{
  "n_layer": 21,
  "d_model": 128,
  "n_head": 4,
  "n_kv_head": 4,
  "head_dim": 32,
  "d_mlp": 512,
  "vocab_size": 8192,
  "activation": "gelu",
  "norm": "layernorm",
  "norm_place": "pre",
  "norm_eps": 1e-06,
  "positions": "rope",
  "rope_base": 7580.0,
  "rope_fraction": 0.25,
  "qk_norm": false,
  "attn_scale": 0.177,
  "bias": "all",
  "tie_embeddings": false,
  "parallel_block": true,
  "init": "uniform",
  "init_std_qkv": 0.0532,
  "init_std_o": 0.0532,
  "init_std_up": 0.0532,
  "init_std_down": 0.0266,
  "optimizer": "soap_variant",
  "lr": 0.00385,
  "lr_mult_o": 0.996,
  "beta1": 0.95,
  "beta2": 0.99,
  "lr_head": 0.00954,
  "grad_clip": 1.0,
  "warmup_steps": 200,
  "schedule": "wsd",
  "decay_fraction": 0.777,
  "decay_shape": "linear",
  "final_lr_fraction": 0.05,
  "batch_tokens": 65536,
  "seq_len": 256,
  "doc_mask": true,
  "train_tokens": 339300000,
  "steps": 5178,
  "dataset": "wikipedia_en"
}
Each number is 128 + 32 x the weight over its row's rms, rounded and kept within 0 to 255. Layers, rows and columns count from 0. The size above them is the row's rms in percent of the matrix's.

# layer 14 attention key, 128x128, rms 0.106, rows 25-31, columns 0-127
size [104 114 112 115 104 111 107]
[[ 86 144 158 180 106  75 163  56  83 135 123 120 142 119 128 162  82 106 122 149 119 168  84 110 146 128  86 155 135 125 143 122 160 202  89 114 155 136 121 189 132 152 137 120 115 117 130 199 162  73 168  93 124 119 151 122 104 119 130  86 145 109 127 134 147 128 109 151 163 108 128 141 138  86 140 156 137 109 130 161 144 175 223 116 166 148 147 115  76 125 114 137 129 137 112  81  50 113 111 148  85  94  36  98 195  92 140 158 135 109 108 145 162  98 154 118 112  71 133 107 100 166  83 101 111  86 126 196]
 [148 126 107 153 129 148 103  94 132 134 163 102 184 127 109 110 145 108 128 118  94 105 150 130 114 125  87 174 161  91  92 115 132 226 144 128 132 105 141  86 114 157 161 130 137 106 142 140 157 132 124 146  76 114 140 103 112 146 151 133 147 100 131 151 111  32 123 137 153 153 152 128 115 108 146 111 125 122 131 126 172 211 158 173 130  65 143 151 114 107 114 126 141 107  97 118  48 105 168 138 104 119 135  72 163  65 158 121 115  50 208 130 156 138 173 130  86 189 118  42  80  82 152 111 115 144 110 181]
 [168 114 203 110 109 220 158 108  65 115 164 128 172 184 137  77 156 138 118  96 121 139 114 134  88 151 159  99 123 131 133 145 112 184 161 120 139 211 120 108 113 149 112 139 152 130 120 138 173 162  92 170 126 127 135 115  93 173  97 114 120  76 115 154 116 175 139  64 152 181 167  84 105 131 129  92 165  95  99 132 165 165  81 151 166 157 101 105 154 152  52 119 143 137  57 141 138 120 128 128 127 123 187 128 176 166 111 170  94 133  91 112 109 127 122 148  95 109  63 102 114 114 146  73 105 154 108 110]
 [115 179 106 167 144 120  70 160 178 168 174 179 152 110  91 119 125  90 138 122 178 143 111  71 151 161 186 123 153 179 157 133  87  91 145 152 133 172 153 109 163 104 150 135 100  89 133 153 101 129 139  85 135 126 171 171 165 137 158  80 128 107 110 155 137 116  78 139  80 129 124 174 117 142 164 105 136 127 121  99 122 171  97 161 118 134 191 119  94  99 192 102 169 111  91 118 123 106  93  77 170  64 137 178 117 113 109 143 105  64  83  71 150 107  80 154 143 163 161  48  78 114 139 144 121 133 134 144]
 [131 174 108 193 161 136  86 215 102 137 128  59 144 157 146 102  74  99 174 111 102 149 134 113  96  93 156 152 132 141 124  99  94 134 180 108 121  71 100 112 126 138 106 179 177 107 109 134  79 158 168 140 115 133 111 166 110 166  96 107 139 112 114 101 119 121 129 191  77  93 153  89 169 152  80 147  94 148 104 160 143  82 142 170 162 168 142 102 161 150 109 149 147 105 178 122 146 122 152 160 100 187  86  53  84 187 118 115 146  76 112  76  89 113 139  99 143 104 151 131 121 110 103 100 111 152  81  94]
 [148 126  81 136 170 125 133 102 131 140 128 121 134 121  73 103 177  91 159 126 131 137 133 180  90 116 131 112 168 180 128 146 124 159  43  90 185 120  86 125 172  86 145 126 159 163 181 162 173 140 139 103 141  95 212 227 129 123  83 112 154 115 190 104 124  76 103 191 144 160 105 107 144  70 111 108 124  98 133 159 151  94 115 124 108 160 114 144 152 123 160 132 163 100 121 117  97  87 114 109 126  93 141  29 121 172 151 112 157  92 136 103 115 127  96 140 169 131 137 157 140 146 104 140 129 118 200 100]
 [123 116  66 196 178  48 125 198  83 126 164 137 123 177 154  76 103  83 113 136 104 147 109 113 181 137 107 108  86 171 135  98 141 125 106  94 138 126 120 102 121 149 153  79 151  37 147 177 151 154 167 156 153 128 145 152 131 124 126 129 101 123  99 105 179 109 131 107 152 139 141 115 116 127 136 126 134  96 132  85 186 116 136  64  90 215 159 101 110 143 110 155 139 192 168 183 101 122 117 134 107  94 162  79 105 131 159 102 134 169 144 128  89 158 119 114  97  98 157 175 169 151 117 154 143  66 116 108]]
# layer 14 attention query, 128x128, rms 0.104, rows 26-31, columns 0-127
size [107 110 104 103 103 104]
[[ 72 128 172 134 151 124 128  60 127 151 128 163 131 154  88 142 105 134 174 111  98  91  57  91 127 118  59 141 101 114 104 183 137 179  98 112  83  78 100 120 105 179 150 125  86 116 146 114 153  79 111  91 101 125 121 114  88 176 102  70 115 116 120 142 117  79  74 133 147 195 148 123 138 131 138  94 114 140 132 117 151 127 138  58 120 131 108  96 159 147 127 153 132 134  73 123  50 114 177 100  55 139 111  46 121 151 135 110 189 105 111 196 143  94  96 122 140 120 148  96  93 147 148  96 112 157  96 132]
 [114 101 217  92 134  93 142 126 144 127 150 126 134 146 110 116 171 135 136 101  81 220 110 144 141 116 165 118 149 216 122 161 125 172 131 125 175 126 123 146 113 201 132 169 155 157 134 120 165 120  88 130  80 142  98 139 178 129  48 203 110  94  73 114  90 151 132  83 186 166 168  83  99  98 125 186 131 112 160 112 105 123 108 136 100 123 104 126 185 103 112 160  66 167  66  98 123 130 154 128 125 135 175 119 154 154 148 129 136 126 114  90 127 116  70 138 128 121 125  94 149 160 159  92 103 147 133 156]
 [113 121 167 195 118  89 129 147  83 160 220 206  99  84 137 137 149 105  71 127 174 163 142 137  98 114 118 111  95 130 160  68 117 105 119 119  88  84 176 109 127  94 145 100  62 144  85 171  77 105 152  99 154 100 139 189  89  94 166 149 143 111 121 126 115 164 136 152 106 117 133 136 149 149 152 146 118 103  71  80 155 145  97  88 123 114 155 115 115 111 175 127 129 127  98 127 147 102 154 199 161 189 150 147 136 122 128  56 150  48 110  86 152 128 160 107 131 195 147 163 136 135 125 143 139 129 116 143]
 [161 135 197 176  80 147 113 139 169 176 164  63 127 139 152 126 139 158 122  99 100 106 122 150 116  75 119 128 143 151 146  86  80  81 160 153 200  79 150  88  96 106 164  74 158 179 134 125 176 112 119 128  78 151 152 180 145 200 119 109 121 119  87 173 194 131 142 148 138  88 153 131 113 177 113 164 130 199  92 134 126 126 137 116 142 170 128 175  82 129 113 127 194 110 103  82 151 144 147 111  90 110  91 120  84 143 125 201 134 120 141 110 131 106 116 153  96 105 135 121 124 138  82 114 177 157  79 154]
 [127 149 172 149  69 178  74  80 127 157  83 102 104 123  70 147 148 231 117 127 145  24 129 134 108  96 122 123 143 150 136 115 133 174 112 153 159 193 109  47 124 152 118 104 133 111  91 167 122 126 137 114 171 135 143  57 102 123 130 142 184 114 122  95 113 157 161 106 139 142 171  90 108 119 143 155 103 170 124 141 132 133  91 158 153 158 143 145 130 143 119 103 193  90 140 149 122 152 118  95 165 155 143 127 118  66 133 132 175 112 124 112 143 218 104 122  59 115 170 139 130 122  80 101 148 140 136 126]
 [160 113 153 158 177  96 102 100 103 134 176 102 158 126  78  73 173 121 130 104 144 134 141  57 172  90 167 115 135 117 152 103 119 121 153  92 121 118 180 111 183 175 117 114 107 155 147 148 126 103 127 117 118 159 122 103 130 102 126 116 123 139 115 128 175  99 149 126 122 100 133 104 143  88 135 129 131  98 102 135 101 188 178 105 147 124 128  70 125 118  83 132 163  97  78 142 148  81 162 107 151 109  81 141  92  22 134 159 100  77 174 180  88 206 177 184 122 156 106 146 181  92 143 136 133  92  57 156]]
# layer 14 attention value, 128x128, rms 0.128, rows 0-20, columns 0-127
size [ 92  89  95 109  93  89  97  94 104  96 107  99  95 103 107  99  96  94  84  99  90]
[[117 118 138  78 161  90 131 100  96 127 103 130 151 133 124 175 120 106 122  82 126 105  94  57 140 129 174 142  67 119 141 179 125 128 112 134 171 148 134 178  96 175 144  83 155  92 128 135 149 134 135 112 217  79 169 124 152 122 117  81 102 145 115 163 111 185 156  80 111  71 116 152  99 152 113  99 135 164 160 141 135 206 131 143 145  78  65 144 119 167  62 121 161 142 105 132 169 124  82 134 139 112 110 106 178  56 141 199 131 121  99  94 171 108 177 109 125  87 124 101 112 107 112 106 171 182 147 134]
 [101 106 121 101 102 133 101 114 105 133 146 136 152 134 120 106 183 120 105  81 160  84 131 120 163 133 111 109 139 184  78 108  87  79 140 143 150 138  97 133 110 130 138 203 109  86 135 106 154 107 106 136 114 178 165 197 136  63 167 162 114 130 141 137 151 125 103 111 194 135 132 102 140 154 156  87 141 119 135 104 125 117 178 121  71 207 122 164 185 150 145 174 111 138 108 169  54 140 156 175 101 106  93  95 129 129  71 166 121  75  99 139  74  80  98 118 125  81 130  63 122 174 121  54 162 151 127 137]
 [100 114 112 141 130  32 141 140 136  60  89 132 129 150 131 109 168  71 109 155 131 159 182 114 134 125 126  55 138 104 114 149 103 134 136 147 103 102 116 153 109 201 156  90 129 101 146 163 103 103 103 114  98 132 165 146 130 131 128 111 130 153 101 206 124 164 121 128 218 155 140 145 148 130 186 161 144 136  90 147 114 166  87  94 169 152 119  76 106 169 127 179  93  79 122 135 164 160 112 121  73 159 166 121 136 167  89 138 151  95 132 118 151 130  80 127  65 181 129 128  74 145 123  93 132  55 144 175]
 [ 99  99 122  89 123 131 141 139 103  77 148 180  94  80 132 134 105 138 158 179 111 136 182 121 140 124 147 109 166 123 160 106 135 150 132 119  26 106 146  81 221  89 149 134 141  95 152 128  85 132  89 141 125 136  71 169 175  87 143 124 136 107 129 150 140  82 111  92 145 132 137 141 160 170  68 110 168 146 101 164 128 115  96 136 113 152 118  93 121  96  73 157 104 128 104  66 150 131 171 103 120 122  91 140 113 147 126  96  98 106 159 143 168 190 162 149  50 120 139  91 111 227  92 147 123  94 140 162]
 [102  87  73 145  76 165 109 118 111 139 142 193  76 144 122 121 161 139 101 162 151 116 137 144 168 148 151 103 109 150 122 159 144 116  69  70 143 123 132 166  94  71 182 100 121  93 110 137  81 128 156 103 125 159 108 146 114 103 127  83 106  48 151 140 166  51 149 122 151  86 183 162 119 159 141 110 141 155  52 160 144 121 135 115 158 139 167 155 181 167  82 145 104 133 150 116 155 147 195 163  59 112 158 113 110  94 101 158 130 142 107  95 131 179  97 171 162 125 116 194 111 184 106 101 124 105 138 126]
 [119 112 205 119  88 178 136 121 169 154 148 140 165  89 135 150 161 101 107 129 162 195 165 122 129  91 169 175 121 127 172  88 153  79 154  72 125 122 144 182 180 154 126  83 140 105 106 100 119 140 123 120 165 227 125 142 105  46 123 159 115  90  99 121 102 133 163 184 144 147  81 100 153 135 110 157 121 148  82 137 144 148 143 146 159 148 132  89 129 107 144 121 107 105 125  96 126 132 117 123 109 152 107 141 117 109  74 195 131 128 160  54 170 107 107  96  69 159 142  87 108 154  73  90 108  66 128 125]
 [106 116 155 101 122 138 117 130 136  65 146 155 123 103 123 173 168 150 111 110  93 119 116 107 221 156 126  50 155 100 149  77 108 160 127  67 119 129 146 144 151  81 153 117 126 151 110 138 128 121 153 185  78 118 147 175 109  66 159 129 137 120 136  98 184  59 104 159 177 122 140 113 130 125 155 195 132 151  87 108  57  86 100 107 110 203 158  88 137 143 124 133 111 146 142 136 163 120 181 131 147 175 135 155 150 122 107 122 124  79 160 192 160 132 147  99  95 165 152 110 101 215 147 154 133 166 124 106]
 [140 104  92 153 102 154 133 139 116 142 134 178  97 103 150  82 174 122 141 158  59 166  79 111  88 106 162 110 104 181 113  89 109  94 119 108 117  99  53 112 137 132  86 114 109 120 123  88 129 167 123 141 166 162 125 135 169  94 135  96 148 149  96 133 216 136 138 152 131  96 138 118 133 154 101 138 124 118  87 204 166  86 111 164 107 106 196  76 159 114 107 149 177 145 111 125 121 118 144 107 211 133  76  99 143  81 127 129 152 105  90 139 150  92  88 150 136 128 132  67  96 160 162 198  61 128 108 172]
 [105 125  96 107 124  84 146  76 167  99 157 104 151 135 119 107 196 137  72  64 115 120 167  75 116 141 142  85 100 103 124 122 124 132 134 125 146 153 116 114  81 134  86  76 111 154  62  79 126 100 126 125 139 196 112 127 100 124 152 201  61 149 115 147 141 191  91 197 106 152 136  62 146 175 148 174 129 102 127 143 136  97 179 178 114 102 141 135 138 188 138  93 176 155 131 177  92 142 101 183 125 114 124 105 114 132 132 161 154 157 110 106 118 133 123 174 117 156 184  95 140  44 132 152 151 136 130 150]
 [145 171  76 121  99 143 136  76  98 126 138 153 135 155 133 117  77 142  97 135 178 114 149 191 124 143 149  88  72  96 189  86 138 134 121 148 141 154 197 113 144 133  91 120 206  71 145 149 139 177 129 185 128 142 128 146  65 107 159 177 136  83 199 137 172 109 120 196  81 148 124  68  98 163 148  89 108  89 132 160 132  97 123 141 107 125 102 105 169 115  99 110 187 177 138 139  95 170 123 147 156 148 115  85  69 161 138 108 129  89 131 134 105  89 136 105 153 105 112 104 150 103 134 120 127 152  62  88]
 [150 139 148 129 178 178  52  97  87 153  86 160  98 161 137  86 166 157 162 186 101 171 117 143 167 113 111  79  96 151 160  97 114 131 136 117 163 110 167  97 140 103 101  91 142  85 203 116 119 125  86 158  86 115 137 163  89 130 174 101  97 100 165  96 113 113 101 156 118 132  97 142 121 149 159 145 110 125 168 123  74 106 122 145  76 193 107 150  75 131 106 182  98 121 116 154  74 110 145 112 132 133  69 205 118  86 108 136 147 111 149 174 163 116 179  93 146  90 145 116  64 140 157  93 164 137 108 164]
 [139 152 129 156 148 154  75 151 108 132  56 151 126 141 111  87  86 162 106 101 130 114 128 156  92 127  92 127 119  89 110  90 188 120 188 114 153 131 144 208 112 124 116 145 132 154 145 105 129 124 121 183 174 131 137 197 156 146 103 135 143 111  99 132 112 101  73  78 148 109 164  76 134 144  92  64 108 101 205 144  95 163 174 124 148  47 106 161 135 119 155  95 153 158 116 111 143 168 109 126  79 178 124 168 137  79  85 146  69 108 146 112 110 139 135 155 160  82  87 132  81 112 173 127 135  88 117 193]
 [ 89  82 152 213 122 142 181  95 149  91 106 149 106  86 132 132 120 126 207 143 117 151 143  96 175 122  84  79 110 175 171 113 136 165 111 163  68 141 115 113 109 162 155  69 142 166 168 134 198 117 115 150 112 113 127 140 185 115 121  97  99 127 162  95 135 148 139 194 117  73 110 182  92 135  83 153 149 149  81 121 123 150 160  92 141  82 146 103 177  99  65  71 104  97 170 140 121 132 142  95 121 156 101 151 153 131 131 125 194 139 128 124  94 150  75 178 106  90 121 120  86 108 143 157 111 149 154 136]
 [113  99 113 123  76  92 110 137 162 122 125 117  97 152 129 218 173 118 106 170 132 120  99 134 170 151 154  72 145 162 106 110  88 146 139 150 111 150 149 156 112 176 122 128 174 122 181 124 146 106 190 102 120 140  93 119 162 161 145  99 156 114  76 137  90  93 102 125 136  99 128 134 153 132  65 125  83 124 114 137 107 134 111 113 144  98 117  72 153 196 161 145 155  85 145  77  97  84 100 126 168 152 143 131 198 137 173  69 180 171  89 148 141 104  63 100  98 116 195 129 172  70 103 184  89 130 137 153]
 [144  99  76 140  62 152 135 102 176 123 131 134 147 125 145 143 167 138 102 140 126 132 101 160  96 203 100 156  88 162 118 149 107 190 173 134 125 109 102 120 102 138 107 153 105 113 185  99 102 131 114 104 137 152 135 162  59 121 114 161  90 126 108 135 159 141 132 183 112 196 105  84 149 126 120  50  65  67 162 152 118  82 110 140 102 106 144 157 117 150 117 167 190 155 174 161  59 114 125 145 108 111 115 121 103 166  99 157 168 131 163 119 163  53 131 135 102 155 125 106 155  77 164 188 173  83 113 149]
 [125 134 122 125 135 139 129 139 140 127 134 118 122 155  90 156 132 151  87 144 192 113  78 145 173 190  97  93 146 134  95 171  95 159 176 112 131 148 130 120  96 157 186 166 146 145 139 151  74 115 151  89 116 196 177 114 154 184 101 154 126 103 103 108  87 141  61 132 116  93  75 146 118  93 108 167 136 163 147 125 129 129 115 196  88 127 124 140  82 188 117 171 140 159 130 112  66 143  97 104 158 110 159 129 167  65 119  64 160 172 143 140 120  79 106 182  85  65  96 127  97  92 127 123 203 113 139  96]
 [139 150 106 136 118 159 159  91  80  94  43 124  94 106  80 123 146 135 135  80 101 181 133 172 146 169 146 165 113 126 149 112 111 143 168 115 136 100  98 148 160  92 114  82 173 134 174  95 139  98  69 110  82 148 121 141 102 128 148 123 131  99 138 146 150 187 101 146 180 170  88 153 166 132 155  86 139  50 110 154  94 157  96 156  95 114 132 146 128 195  78 149 119  93 122 153 142 151 144  79 122 113  95 158 162  96  98 164  94  88  66  92 123  90 135 186  61 114  93  90 117 102 123 160 149 185 112 162]
 [173 149 141 103 140 104 139  77  98 156 134  98 155 166 119  76 114 100  76 182 178 185 186 174 114 146 143  84 107  88 135 167 114 117 120  92 125 131 175 141 147  91 100 102 135 127 146 133 170 120 107 100 141 156 156 100 126 124 182 169  82  64  73 135  91  85  39 111 123 149 209 119 132  72 177 121 187 135 139 180 117 125 143  75 125 113 121 155 128 105 142  58 147 142 146 142 159  81 135 132  95 122 133 141 146 155 105 121  63 132 116 107 105 164 146 101 127 126 130 109  79 157 165 122 121  87 183 106]
 [157 132  95  58 128 128 149  62 140 126 124 168 139 141 172 144 113 174 103 128 114 113 150 101 143 121 140 169 130 134 122 114 146 176 153  92 128 120 110  91 149 136 100 121 110  98 101 122 129 118 119 147 156 121 155 126  87  80 203 109 131  80 134 170 125 101  72  97  90 177 110 140 148 100 171 143 152 151 140 198 123 103 115  88 155 188 135 117 197  89 149 132 103 137 159  96 211 110 161  73  76 156 166 114 149 162 102  67  62 160 105 159 133 167 119 118 111 212  94 154 125 161 102 148  76 101 124  87]
 [169 131 121 188 112 168 128 127 138  95 154 109 125 112 129 132 152 175 110 146 121 139 211 155  54 150 112 163 128 163 105 102 167 127  94  90 150 128 179  86 125 101 160 147 153  69 148 116 129 114 139 139 178 146 104 100  99 105 149 103 166 120 161 123 115 115 149 124 106 140 125  32 100  98 149 101 140  97 107 116 162 113 128 159 155 135 126 170 134 109 164  81 147  95  68 130 175 171 119 209 102 125 184 108  62 124 114 189 157 132  65 117  85 136 127  89 145 153  50 141 116 115  96 109 114  64 153 149]
 [129 129 114  51 118  53 169  97 120 118 109 101  76 123 171 134  71  93 145  59 165 107 119 140  81 115 153 130 121  97 191 129 129 143 173 161 105 129  86 133 116 183  91 114  67 137 152 123 202  92 158 160  95 113 164 161 129 145 141 116 107 142 164 154 117 122  86  83 166 180 103 124 130 120 197 116 165  75 177  96 161 127 158 102 122  92 100 160 129 146 179 101 152 128 115 119 173 164 175 153  65 130 143 106 143 142 127 114 162 121 130 113 194 121 166 111 107 139 152 142 158 205 125 110 102 127 133  96]]
# layer 14 attention output (transposed), 128x128, rms 0.117, rows 0-19, columns 0-127
size [ 99  96 100 113 106  92  93  94 114  96 108  99  94 108 113 104 102  97  85  97]
[[ 84 140 117 147  64 150 111 138 115 158 165 114  96 143 134 125 128 190 172 164 123 132 126 152  76 173  78 108 158 142 130  87 154 165 177 129 118 108 164 128 142 128 110 184  84 158 159  93  82 168  71 138  56 129  74 160 155  98 130 125 143  80 132 121 137  53 149 130 181 153 159 146 140 122  74 125 121 141 118  77  94 118 149  98 174  79 130 150 112 165  96 105 125 113 100 162 180 133 109  39 143 146 199 204 131 114 108 131 136 175 110 142 105 127 155 130  78 145 113 153 110  78 165 121  97 123 117 140]
 [176 121 155 180 136 177 117 148 109 139 106 136 147 131  82  78 137 152  75  91 117 109 118 120 100  95 130 115  82  54 165 170 128 173  97  59 137 183 163 124 144 135 172 154 144 121  62 127 103 164 123 127 158  77 140 181 106 153 140 121 127 126 198  52 136 208 151 156  80 139 155 130  87 101 106 109 108 144  52 125  85 109 124 143 121  89 132 125 149 129 104 171 145 154 103  55 106  87 128 139 167 154 118  76 141 143 125 121 138 130 136  77 124 202 117 120 125 156 128 171 135 112 145 175 110  97 122 140]
 [166 160 140 109 141 120 107 144 151 134 158 151 122  82 140 151  60  84  91 108 115 117 116 147  88 184 125 163  91 134  97 109 167 178 160  98 156 179  98  93 129  75 100 130 133 180  83  99 133 158  73  65 128 149 144 103 157 107  91 122  98 116 132 137 119  86 116 154  84 135  98 131 116 152 167 144 104 168 189 109 123 128  59 180  94 113 193 136 110 133 187  87 152  91 124 114 129 117 146  85 101 125  77 123 159  92 170 116 126 187 180 199 160 121 127  91 184 141 165 154 132 144 120 179  82 144 158 106]
 [110 140 154 103 166 133 102 155 123  80  93  83 110 149 123 117  70 114 164 115 130  84 167 107 120 127 149  96 109 134 126 178 127  92 109 140 143 141 129 103 123 155 119 102 172 171 143 120 146 127 125 124 119 151 208 104 146  98 142  94 128 112 125 167 114  65 142 154 108  47 102  57 167 138 120 119 149 116  99 113 171 110  65 171 180 125  86  61 166 119 175 140 158  60 126 200 170  98 169 119 104 152 157 109  99 115 179 125 171 103 120 116 105 218 117 160 143 117  90 166 138 112 161 100 112 134 130  58]
 [121 162 135  95 138 110 118 161 108 182 129  89 133 125 171 174 126 145  93 117 125 104 108 113 116 200 106 128  79 157 128  86 125 166  92 162 139  80  64  71 210 186 128 123 150 122 124 123 162 145 182  91 144 149 136 185 135 152 127 162 131 145 118 135 112  90 119 111 130  95 113 121 131 117 109  99 206 164 131 122  56  86 117 156  94 131 100 116 158 113  94 155 156 139 118 131  96 104 132 159 118 127  92 115 198 146 158 120 122 140  40 157 171 166 128  42  54 103 112 136 112 102 178 159 129 159 149 129]
 [163 153  84 154 163 110 123 165 105 153 143  86 138 132 167  85 122 145 132  94 109 104 155 202 145 109 132 148  92 117  84 162 112 167 168  89 117 118 178 148  95 117 138 110 100 180 119 132 127 118 106 145  54  24 108 139 156 134 150  94  42 111 141 133 141 120 157  99 105 115 100 118 138 112  90 129 173 119 140 146 135 125 102 112  98  79 123 124 140  99  94 127 163 132 131 133 147  72 169 135 178 161 149  83 127  22 132 128 138 141 136 205 133 134 191 137 182  60 150 117 162 117 143 162 159 107 129 156]
 [162 139 126 176 149  53 152 126 120  98 107 127 156 138  99 106  91 114 137  91  77 112 194 167  77 116 139  45  93 106 161 131 146 130 125 140 145 153  92  51 143 187  94 103 141 144 120 172 113 134  98 115 148  93  99 136 169 135  65 111 112 154 140 111 156 114 140 152  91 124 155 151 177 128 152 110 154 153 122 131 125 129 135 109 150  93 101 122  99 126 155 171 119 189 161 101 117 181 131 140 117  86 162  90 136 120 168 110 156 160 152 142  84 154  91 122 107  84 121  65 144 210 214 111  77  90 174 101]
 [ 91  82  95 154 123 119 118 106 185 151 131 132 104 177  96 165 132  77  96 100 127  85 145 125 137 161 123 127 103 131 117 145 193 168  97 154  97 136 108 127  80 158  91 129 166  92 163 151 148  84 129 147 140 134  85 116 126 200 170 147 131 125 120  69 116 188 149 120 122 150  77 107 171  91 135 112  78 120 163  80  94  73 103 113 165  41 103 143 143 133 116  86  74  99 155 119 124 110 121 157 153 119 176 141 152 114 146  86 137 134 136 139  73 129 131 164 202 164 147 168 144 124 155  89 196 188 103  81]
 [144 138  86 123 137 157 110 100 124 132 124 195 131 130 115 148 152  92  96 111 188  60 114 161 146 152 138 149 147 158 120 105 118 138 129  80 120 165 141 152 203 138 120 116  95 157 163 149  95 142 107 135 189  23  52 145 152 133 136 134 143  79 165 104  98 122 127 148 116 130  99 167  30 146  83 122 138 115 175 140 149 131  83 138 163 108 107 102 105  73 166 111 150 121  86 114 148  79 134 156 130 169 130 192 141 169 157 166 101 101 115 133 117 128 116 126  67 128 126  48 109 104 182 111 156  97 135 102]
 [ 85 118 159 144 155 136 174 150 148 152 114 149  47 140  87 119 198 192 163  87  94 106 139 109 187 150 158  95 162 146 100 117 121 138 151 101  98 111  98 114 153 162 169 142 138 142 140 133  70  71 158  97 139  84 145 163 156  87 143 172 109  89 146  96 110 111  94 101  86 169  90 187  66  92 103 148 114 132 105  41 134 128 165 151 168 143 138 138 116 166 155 105 135 152 113 175 103 111 106 126 123 137 107 152 157  89 152 129 140  68 147  97 143 163 128 183 124  71 124 169 158 137 115 135 179  97 186 160]
 [152 122 146 154 136 135 183 183 166 112 161  90 132 108 132 109  86 184 100  93 132  95 170 142 144  82 150 114 109 134  79 190 127 156 179 119  72 146  87 131 202 180 142 139 112 146 130 126 168  96  89 178 110 227  90 140 132 103  67 140 148 159  66  70  80 171  91 100 116  96  94 138 112 157 108  97 159 151 131  88 104 137 100  91 126  96 139  85 115 174 125 154 138 133 108  75 143 164 127 149 134 148 164 103  98 148 101 154  92 103 127  88  98 125 111 148 114  89 142 173 198 113 119 151 109 132 115 110]
 [121 151 156 147 140 122 166 112 138 119 196  38 138 126 149 146  77 170 151 109 149 145 115 111 113 102 167 172 158 133 143 110 118 156  85 117 104 151 154  68  99 181  90 167 103  86 125 119 193 121 145 127 130  89  96 126  90  88 108 109 132 170 150 144 118 107 137 169 161 109  88 140  21  81 119 169 149 143 145 115 175 139  88 113 129 155 167  94 119 136 118 126  89 115 134 160 103 110 176 139 189 114 142  40 142 120 174 148 101 167 108  72 119 146 150 151 127 194 141  82 188 119 121  88 137 106 146 135]
 [ 99 138 164 100 112 133 127 102 118 101 164 126 186 136 108  68 122 115 106 181 140 124 139 119 124 135 122 111 146 114 119 156 186  96 140 207 149 137 138 121 133 155  86 108 157 140 151 146 102  95 145 141 114 113 142 171 107  96 129 186  73  88 153 174 153 186 133 126  70 161 178  87  60 169 166 164 142 139 178 151 140 125 108 119 186 128 152 123  84  98 112 126 176 123 103 119 166  72 137 128  98  22 155 143 106  94 171 108  92 122 100 147  84 148 190  73 134 114 158 113 164 122 137 117  81 174 109 172]
 [113 162  71 155 152 145  78 107 115 106  81 105 193 103 102 144 150 138 142 122 136 129 135 127  93  93  56 121 113 106  94 159 137 156 145  92 146 127 113  80 114 127 164 179 124 121 153 124 110 144 108 144 146 157 124 133  95 123 129 155 131  78 167  98 100  99 158  56 113 122 108 124 132 162 183 112 179 143 142 196 165  95 162 101 128 144 175 226 144  98 103  87 113 130  97 135 134 142 141 149 136 117 143 184 111 129 206 172 160 127  97 136 174 152 124 159 178  84 128 171 104 191  91  65  90 161  86  92]
 [124 149 115 195 134 107 118 164 134 190 168 114  68 158 123 160 175 136 121  82 132  77 149  99 130 141 145  91  94 178 148  97 157 117 179 113 127 144 141 130 134 116 156 138 127 107  96 142  98 104 125  75 107  86 156 129 137 157 152 114 167 140  89 147  75 161 157 103 106  90  80 117  47 155 205 144 139  97 142 109  93 164 156 112 122  89  65  57 128  57 182 149 138 185 100  98 133 153 136 145 118 152 101 140 171 145 128 156  85 172  90  79 104 131 129 170 193 110 150 141 107 134  91  93 162 133 100 124]
 [107 166  99 128 138 147 143 128 134 154 152 178 131 105 101 142  68 138 105 152 166 195  99 129 165 158 161 131  74 141 123 116  82 114 186 115 153 140 124 146 107 132 159 108 129  75 167  74 134 111  87 140 147  91 121 100 106 120 212  70 131 133 117  97 148 127 178  61 136 144 148 121 109 177  94  66 136 131 121 121 133  67  99  85 169 147 107  69 124 143  76 108 129 174 123 144 118 158 134 185 116 140  69  82  99 161 144 142 147 187 165 110 134 157  58  88 154 138 128 149  61 169 143  84 109  93 136 150]
 [106  64 153 113  98 178  74 160  95 107 208 159  91 162 178 128 156 113 139 133 135  98  86 131 136 177 174  67 136 111 116 126 193 120 111 116 103 163 162 109 100 192 140 143  95  92 133 148 194 122  86 114 112 176  95  78 115 172  84 108 174 108  78 105 114  75 155 123 102 130  66 132 149 111 114 108 111 124 103 184 172 179 149 122 139 142 102 112  77 105 137 129 202 150  97 115 109 124 140 199 141  98 106 153 119 119 163 155 107 137 195 134 131 154 150 137 129  79 131 114 174  96 104 116 129 136 136 131]
 [129  97 105 148 150 141 113  93 105 112 178 113 119 122 149 167 128 138 143 106  99  62 101 114 158 189 177 145  84 112 116 108 138 140 152 138 140 162 101 114 119 151 157 153 149 103 128 148 118 108 135 115 116 163 114 137 147  94 164  95 139 133 181 178 117 156  74 141  34 125 120 130 204 102  33 106 124 121 130 137  94 134 143 119 138 220 147 111 126 142 132 197  99 123  90  96 154 145 168  40 138 116 174  74 107 128 125 179 179 134 112 154 116  69  96 149 138 166 172  78 164 135 140 124 159 138 166 102]
 [ 66 104  80 189  64  96 126 170 137  79 142 118 169  72 151 144 142  46 134 119 149 100 160 141  99 139 181 115 121 120 151 111 139 110  66 111 169  82 139 135 104 144 147 129 169 165 117 190  82 152 206 105  70 134 130 108 170  81 121 146 117 129 104 141 112  87 116 165  75  83 109 139 163 159 115  55 124 126 115 136 118 145 145 111  92 102 203 124 122 173 134 130 147 139  90 140 116 150 133 152 186 118 140 118  91 147 130 163 172 108 171 108 140 123 116 110 120 130 155 121  80 149 166 144 165 139 207 145]
 [108 172 149 116  70  70 104 142 100  85  98  84 123 181 180 159 107 141 150 128 144 117  88  90 176  93 111  88 216 134 105  74 153 111 147 132 108 143  77 152 119  85 118 126 116 150 110 127  95 117 190 118 139 116 130 141  63 147 140 127 128 143 116  99 114 117  83 144  83 112 164 171 162 169  95 139 115 129 113 126 144  83 125 151  71 108 120 116 137 172  95 181 166 131 164  83 131  74 131 125 153 185 112 132 107 170 209  55 102 121 175  88 115 106 148 162 207 121 147 108 123 151 112 170 120 138 149 114]]